{"num_key_value_heads": 2, "head_dim": 128, "vocab_size": 4096, "hidden_act": "squared_relu", "norm": "layernorm", "rope_fraction": 0.25, "init_std_down": 0.0037, "learning_rate": 0.00129, "beta1": 0.9, "lr_head": 0.00286, "decay_shape": "pow"}
Each number is 128 + 32 x the weight over its row's rms, rounded and kept within 0 to 255. Layers, rows and columns count from 0. Numbers have three digits each. The size before them is the row's rms in percent of the matrix's.

# layer 4 MLP up, 1024x256, rms 0.0595, rows 793-888, columns 32-63
115:124090097183173149129107119139142124111158105095127152124133143079130182157056088197123080088078
099:162153124096150120136123137117137189098133187094122113093137150144153162160105095128145091104146
097:121137127148095115165107001106093187119160164131084175054075100156121089140153110083158181116118
092:121102154088087200090099107149099156102125137119104131088128085100081160068226047141193107143122
102:084133097099175157114121077168093169144133092127152117117151190173135127127117163135120124072110
095:105093103154130167119111108132160133135103160186106104215100218073127143117117111176111089083119
133:119213102148102163059118105114086167145160160178176148115115114086063128104109119110138117084114
112:112179098083163130116135127142107141099109159136160157115177081107125163135132096089120189139098
099:132132101164098146159085061152072136089096180145119147083116139168102128117129081160159092142163
115:147131121148135141179103155182129154067193116130134145105169122103099087185168129121097145093189
097:115118150146213135092156122139164162160101168097117062101080103103150139155171115106196127075089
105:127178133058153124121141110168168187124148163116126123176125177166122125107104111073106071096165
101:054181104125089150161123089107141167138115114120133169148108114091122154100057167135159098113130
097:062138128145127113217126150123102151178123105105115145097198075131145135142114114170132075102165
099:133114102099170127138082086125140193162218099176092145086136132135064154188104104138081141105055
096:127100183091140086133135047164141111142148143168194113113140166116161100125132119075103162144173
052:100169191117135148147135115131086172130176154125195147123158113110110155150123095151120117149142
093:143148120093119118156164187126139212121124097129151129153140088167146169131185146157155079134116
101:046123187144160084150145148179102108143141206130169103128125109107146076173148133129096084187094
109:137163172081139100172096152175143121108089118102109135150188109102157111092149202101147127088162
099:136108098106128110088088080130022102164118165138093185066135149175092109168143103134080149158132
086:138122161131188100101129139149142104147166061072130115168112107101135145141054120135128136133148
108:090170193115122097132146125131097127174118144130219130144080150166091112139148084058112113088125
105:112109123154171121128083117103126164138147125103112106112173139123069152172118132139134097054159
096:109144116100113158182093115129144156095107130115118042099133124147125103160136142125024095124143
097:086150151115186145143157131166107154134116117131142145195143111131124198122156129097175085122118
098:130161160114108084120150062218135130190128090144119133079091082067120217094113068086119163054171
106:092088186130156103131108118126162142152165162123164176126161138081149154165136110146133108101087
103:088171125116116135135113001107061214091121154088050118131128100130158190166116117137134101125113
103:087136157121136110108112092157117169149151127165106173112096115174168161169151088130086111136089
122:101209142115148107117174073170161198168094160146108131119081106086098130133109191161145125093139
099:114155179167165121087143045134114138116091202121143165119157126131152113136098097109071191125149
107:108114142131135145092137146210144148137130130096156121117134093181154105093106128123141091146132
112:071128112150197118090147119143083112113155201106142184166192096067119120132111113084148158073139
090:076136145156152147167116086171098154110106157093132154099113179165115120146162180124131112145187
090:062147096128128175101124106119109098127181132124108146171133121107131215155106111143107114137166
112:147131125146108096123118104166095111062183123165071119080170177145158104175154129147132109122149
105:122119114152157144073164082136166184104120097107084093136188143106118164132135070143148149182107
106:134151158098099116142093114176133164149147187089136128139196146127130122189132164167127090130174
104:090155089105140160085119085195166173147154119102110038181171176116086147170072105087102086120147
096:147164122119111090196183121133102117096102146063135060174082084160090101142110119168076116121123
102:060126157055151098119167124101086113165106136126154159107166127167136165142083209108112104139157
097:053145137167147121100120100155143108137088099157115151163120132097134131147144090108172168178180
102:135149207103157036151111112097151119104112180101121119145124157136088117123109113097086057137130
116:097140084145148118171112138127134150116135138122144149154122183183075175124076157145121120102112
090:148167135201166167140105119092115133184092137159139147175127147157151167132150182076158170112095
095:149124114123142201082160034160092146141167062220098091128106172124143136102115156066114134161148
053:123146121119107127149120117165117173139172162077131089144162121118115149168132110113133097159106
103:157197062121117129101118066110136145110187138120121130152218113180153101158085084165125137178176
098:148100124106150125112070114103123173171141170110180118186081141074061105136139129158122091122128
101:126145168144141120200140071150130129119100175131154179153143123144098151058090132105105097113147
102:088167134069125136113135101074045151128164099199161100129139081185129108177108177076172076142136
094:105158092112137092168161106144153143132100143135145119132082092053148120052095089176134161111108
101:139189133076095065147115086158082152126096183145139112154082112193095095121138141089143118171145
094:115147120098156174077089091152159077125134168153126137150102158158109082101084114141050123091138
097:155104137091119100132054142140035071139161083152216064130121062151117087121179148109181165151164
098:109148204142167130097099054121083112186182118172105167116171141075170143130152097123150124117116
097:162099160100143117107169124168127193130100144136106148103106118139100147096106129045172130155185
099:099155119175130132094102140143125138159133202199181125117144119131109108159112064181088135142122
100:153174131040125135084126162142121114086068084106119150151102094129069138157072097158155131129131
099:109119147130112127130117122127135139115167081077128126154118132111084141127112105121135044214191
095:129174105109118048154092129174143155183100217140125148157164143083119148111086154181120111178130
102:091160169213160144089164096106117106075122148152154120134207152126132185165085155133086095110154
098:099173111126144148143145125082090156144157134143115158116151140160110123107127168138136073073129
103:142130092147119133132065101127110126100126196119157090147118138158123126157139136105137087085120
095:148173126057118096099134136153112125091201134145043126149101088097141192123108128113125148105135
100:104145097046137153187107131154068164150118145141134166102103102166120169153123183089141107127136
091:050154131152156189178120069166124121144099127120189170154166152143144123168157159167168079109098
096:171115158093107101154149101156153104141148138124092113161121151107110145144135164094119065144149
094:110109173118144114143121156181123111137134219146120177159142130131096076103088182116173110131121
118:118124179083130101164161146132063110106101183149140106149152076136133139155116135106149188087177
115:097168113092163083124114120091128171149095182141139139107155135112155118136106115168098081095141
097:089185135167185099144177121155102114104149195113113141126121152141156137186103120108068145101105
091:097249106089103136133137102101088113158103146137125131177131177133156126113163159145119161125173
125:146105158121121145113141129138161154107105151171103135118069168082098136187122085187061087104158
102:107186144177155155120173065196059163085150109151138129148114162112137160089103085088110128074199
105:141108084105171132097148120117115131146123165149112158125107157063157141131143137129108075153185
109:103145099150117143141136107106114147108114124138114158130177173152111137122131082138150087124088
108:112172128113156181152187057211165169113103140115119116149130164127111165106133163108159102161180
103:083146208137141156094128097183163181126123183147104137123115126121115128114167155073076125116163
111:103104119156168085167115128120118077148166122154114107117142131119128141113089134187117147173147
110:099166133157172130104116105102083069093130087148150134102151127149109144198064138107117167152150
105:112130113108118105146110093142116191051108189119094161087134195112120117127151076124133118070173
100:104159103134096066212120101160151117075158111099157111089188181136151154097134129205139118120131
106:096133127179145101159160103152142164086122131133117150164098137153092143114116184118020155105150
094:118187101128153172135167071079091115147110146157174108067109103171110118120144156113085112140146
104:098114125185173167124135110091166150117127125118111129125117171115173177160156087113132140094121
099:122092110140164173152048142136080123085147147137097221100120138132119129159137091049126161146122
091:091144158102151108119133115122116138131088182159128178109116103172092107084112061171103131117095
113:074211169166159163123136066154132125086177155099164155117161114094110122105110060111152126077124
096:135118136105139124158127118137075220178162119123180172159144138148118154146118106109113141134190
100:075125127069126130125118128128039131126133115116137178076090114098066116188131113143221101118148
098:149097131095132125122105141160122077151128120185120053134147093181085163170120123132169120119117
105:048185091145140070088138083109150192153161141143094147097176093110129111152159096091167170137121
100:058142131122174093090135102145169136130118104203166122144138128156143147171088119113160165125085
097:084146128162107120147126105114086158172175121161129145127163039103162114099060124163082107132143
# layer 4 MLP down (transposed), 1024x256, rms 0.0562, rows 793-888, columns 32-63
113:130089110133130140087121171067079061158117191085150151196170151223109072145106118124124126116158
099:135095176170102147130175143176102163156163143077198137106096135132063158176187066104090150114144
101:138158179128111059138138199113164118150143125160058135116132126128103182117094093111101137111129
096:091115155067139084119170156165148164144091108179196110128120129221200175142181059080111130210149
103:122182112127116115095104097142125105118097116065121197086120092119153130143142088094082127153100
095:177121143126122081103090179112098122121145112159168118072086175174146111167151168188122141154137
118:173100117151112149108120241109160120129126123153071090117068116145099128186070128188094167138097
109:170109195147120153138122103126107200110102123176156085005114178160138136111150162119129199151134
103:167094123107082038156109079184115168122134150076162099170153087134151185102170153150113109132111
111:137139165097111133108107091103159162158070094107090082091149136122097094192144182148107114124128
099:082096148194097135087107137140137123129168199092121163153116082204097091182111121110197106102122
107:116087118088122209142149121193101170125149131168127111084145141107108129108145148148122154094101
100:147147148195144140185133140153130117167101097120093155072105155182129099140110169104081101127110
095:073140151117074105130122112135109075121173172127094086116115141140132165124126145098119142096169
103:103051131052114163095170191104153105080140113136096104176115166116167099080166113133100115140085
094:211159132147124185141066090099088139126157174126059086134138097132151167097172100126117104089118
037:131077182110111132154114153115113115112158150113144087157098055118135102090131153057073195100148
094:109128137116166105103174130149143188119112125148179173139138125087133110092115122132145131076110
101:120142139090171129133116121181157120137083114148161130087090131098049129132128104166125047122111
106:195109094138097127185116142126146157125111139116130121173151122123114128104096092113105161170150
101:102104112141126112200086117113096187174149179126120103102191090091134069142155097148139138177183
091:165108144115120080151149155114103144156155148143101082122076093135160086125214118113110090142088
103:133192096126049172081109083148098129110129083086174152135180181120091095150146140131095123073144
105:103248170058123087144153137094128120088155125138126066109109070169120189103143075149130137172087
100:224134128135129111136106116146127127131092212173143139137137158096109169171146156092161162062164
097:071132078133104179116143136180020101135076151122122111097143089103111086119129153162141170103092
098:178120171094176085152105126113185127158080130180130092132139152131135138146089175168135157134103
108:080091128050113139127125158144164151101132100070117107176112071088052143106098068158136061113117
098:111119115145159108102142137137160161145159112134157108079175143125145129178163127184139100124094
102:137047113097155124164086130094111133158099104100142111142119124122117135067131155142145045143134
110:099132093122120151152109127133104095076151112144112077130129135133107113105165120193079115108118
102:101087131144109070151123138102128092021108148122117133161081104105125175096121143123143150125067
104:145099105087137175102079119076123118112143103103136140127144118156123090115165080189110093175120
112:148105201143109152101098152159137117115148157124031130109119166125105134069129117114095177082141
089:116149194086134113145099181115125127138093128133086079104141074147123121135084071146153164141123
091:148169088090055177191142138139114146095112170116078111200117137133193161080119108074088120163122
109:205101164158156106159147147118128104068119122115142150131163123144095196081053145096101076169169
103:139098100110067138125120111183102168077132121081127147120103095115114130125085095153115113081154
103:148081118186102167169143136129135100111153069125119108129108109045149132093190125164158229120155
103:160088128069159102103129137159111135183123116139175117086143152132148135149089133126154187133154
096:116182130097096133088096198110134123146172161186121158121116114059106165176161124144109106165159
102:106103159070102124080100143150150126124192126089142134101124179115119108163142122134087118083110
095:125205119142099085156107103169081091185140125127116089113153109163134097226082128136103092108146
097:110164140119020144094139140117107083133129160190107155099140109116152160059093078123114176153065
111:153118108149124154162157083112102107171129160120142128096211136128105136142144182178099177131192
095:138115103145176185125143149197176144051118101118096081132066101100142111098080098173141111149145
096:079119146065115119114126169072144185189054150147143153074085139105107157108124112139174148146104
035:147108111172083104101134140204077118150113136174115071100111152115039078197141172124142103150205
100:107062087148133142100116159134122121173100172092147091119108109167174102144163119100196101168143
095:103108143088158187169156137156116142111052162133085093157202111165196161086135166110162158106144
103:197126080166019131139130109153087075111134141134131091118150094138100123113144137125155151194083
102:115166116091168156156132124156129139069111154156125129128134144081090143123101097165184172106129
095:143127180127147087135131157113205163138127164123148158154139151055135137203161126120136100149172
093:177098107100000149112127150144112104072073125161129076147153129120116159135168121105098119136122
097:149119172136124097125130117105204128119110092148070103097046103151089171139126140152171050155112
095:123154124142160238135136134117116099097147067145149029151121121098152101092132093120080140149125
098:157177168100114116118153152155146126122109080120162130075140123160112169127135154120138103126112
098:150159153102146162077074113165082114066133061163099116155099150142162179141104128116152153110073
097:076097179060129110085086161098061109092124144142109113171168135199100136110101127123108139128136
101:084159165091109157148153174124084122178080074161070094108122106115170139160133109147142172090121
097:164125155085109077150130126091189121110087121111169050128220176114069126132214176149117154112103
091:062050173153103176158084111115122123124096145151136112110171172155120117135151106146100122146072
100:087138137128163135162145120189207087096101209171138147203122135127113159126095153153111099065113
101:127121120133115111200111137105150123140166168091101138114078096151138145057110123166122150165145
103:085122111148141124125112167068135144124124081211107137086133125138080114102099120185139152181065
094:135119114105161107144155150103121111131141120137167066181191152134097178126179157127161105152204
099:140090174151124094102156159085098175096078107133139068165121174101147159108183123113144162110136
094:181114109111127163078127149184157098145126122040116143192046111140045137112007153065118104076089
089:185139089123000168159127144062089097123134177117137145139078130119133069152145174139134186059066
096:127158161205120135132172127111121147137101112153131165214172177118194102072145112104139159105132
125:115140140113192147086132177138108092121057120088116136111129101136145126138153163164098131108088
111:118114088121116132165156089149111122121132087126122150146175159127137134125176171084166116143095
100:184110106156086073110146132103099104142147101154143102149160128129117133130184174177137134148155
093:141160105139129187203126172085128155086132109148091136115153153123141133104121149126172130086078
114:187097129087182113163107102139179105061100093053140106141117124076099154058111151091085094132149
103:161088137172088112175107085141112135079117152174065148147111111131116176000138127115154206137089
106:094114177123090145168097092127138175100154051106097110163165140140069136166116122175154094088106
105:093124127100096091165163096123123125097095153174057161126128136078129141135144131158222206170128
109:166138144174147075100083094160125160121153096094126107093132153081095107097144157163150153091095
103:079127151112118112138088111154121174155177103153145150143108120128075085173143166033099096165142
104:154112137133114112121134134197151130122102152125124139178131202137150102109136126100121124117127
106:098137096161109117152073167162086122099162115080142069107157120082111135149171136191123140095046
104:100106124112149135055109121147119098138179125129133154139147119129140155147157127116127167124049
100:101141173164131108044136133121098180177140191164108128116117145095108118126150104094183161099112
107:127135106142131039086154110170129113227184070144096106172167125171124159130080136144108160156130
096:087193166092088131138119165137135152092107100140191148180110123135096142158102113154119096152069
107:130136168110123127134088077180146203134108201129105159108101141144135141105097183121104125158113
101:141167147089143127131152105117144185124180033136150132112142114156107167139167192072071070171131
095:126160122114167150091084086088132102105060092125090126097120143130128116136150162107099155122106
113:096112133167079082140050068135106107086121116136097145132141094133084170064167135096111161152118
099:118125096109157136045109089085093165138106082131109128117107140145226098096089139117114124141087
101:138135147123128102119136095090192144199142160085151087089104152114122092148123099174127136062113
098:085136089119133100156077151146112162163069160130112088096174153144106064175136160167214119113074
105:124108110148125122094141127101124066107080062120148201078136132117088112124125172134126112138130
100:082146139170123149121122100162117140187146124152069141117135121120115139052131196152149128094182
098:161060122183074095107139157089144101079114113092161120159121137162133075090079176145150178100163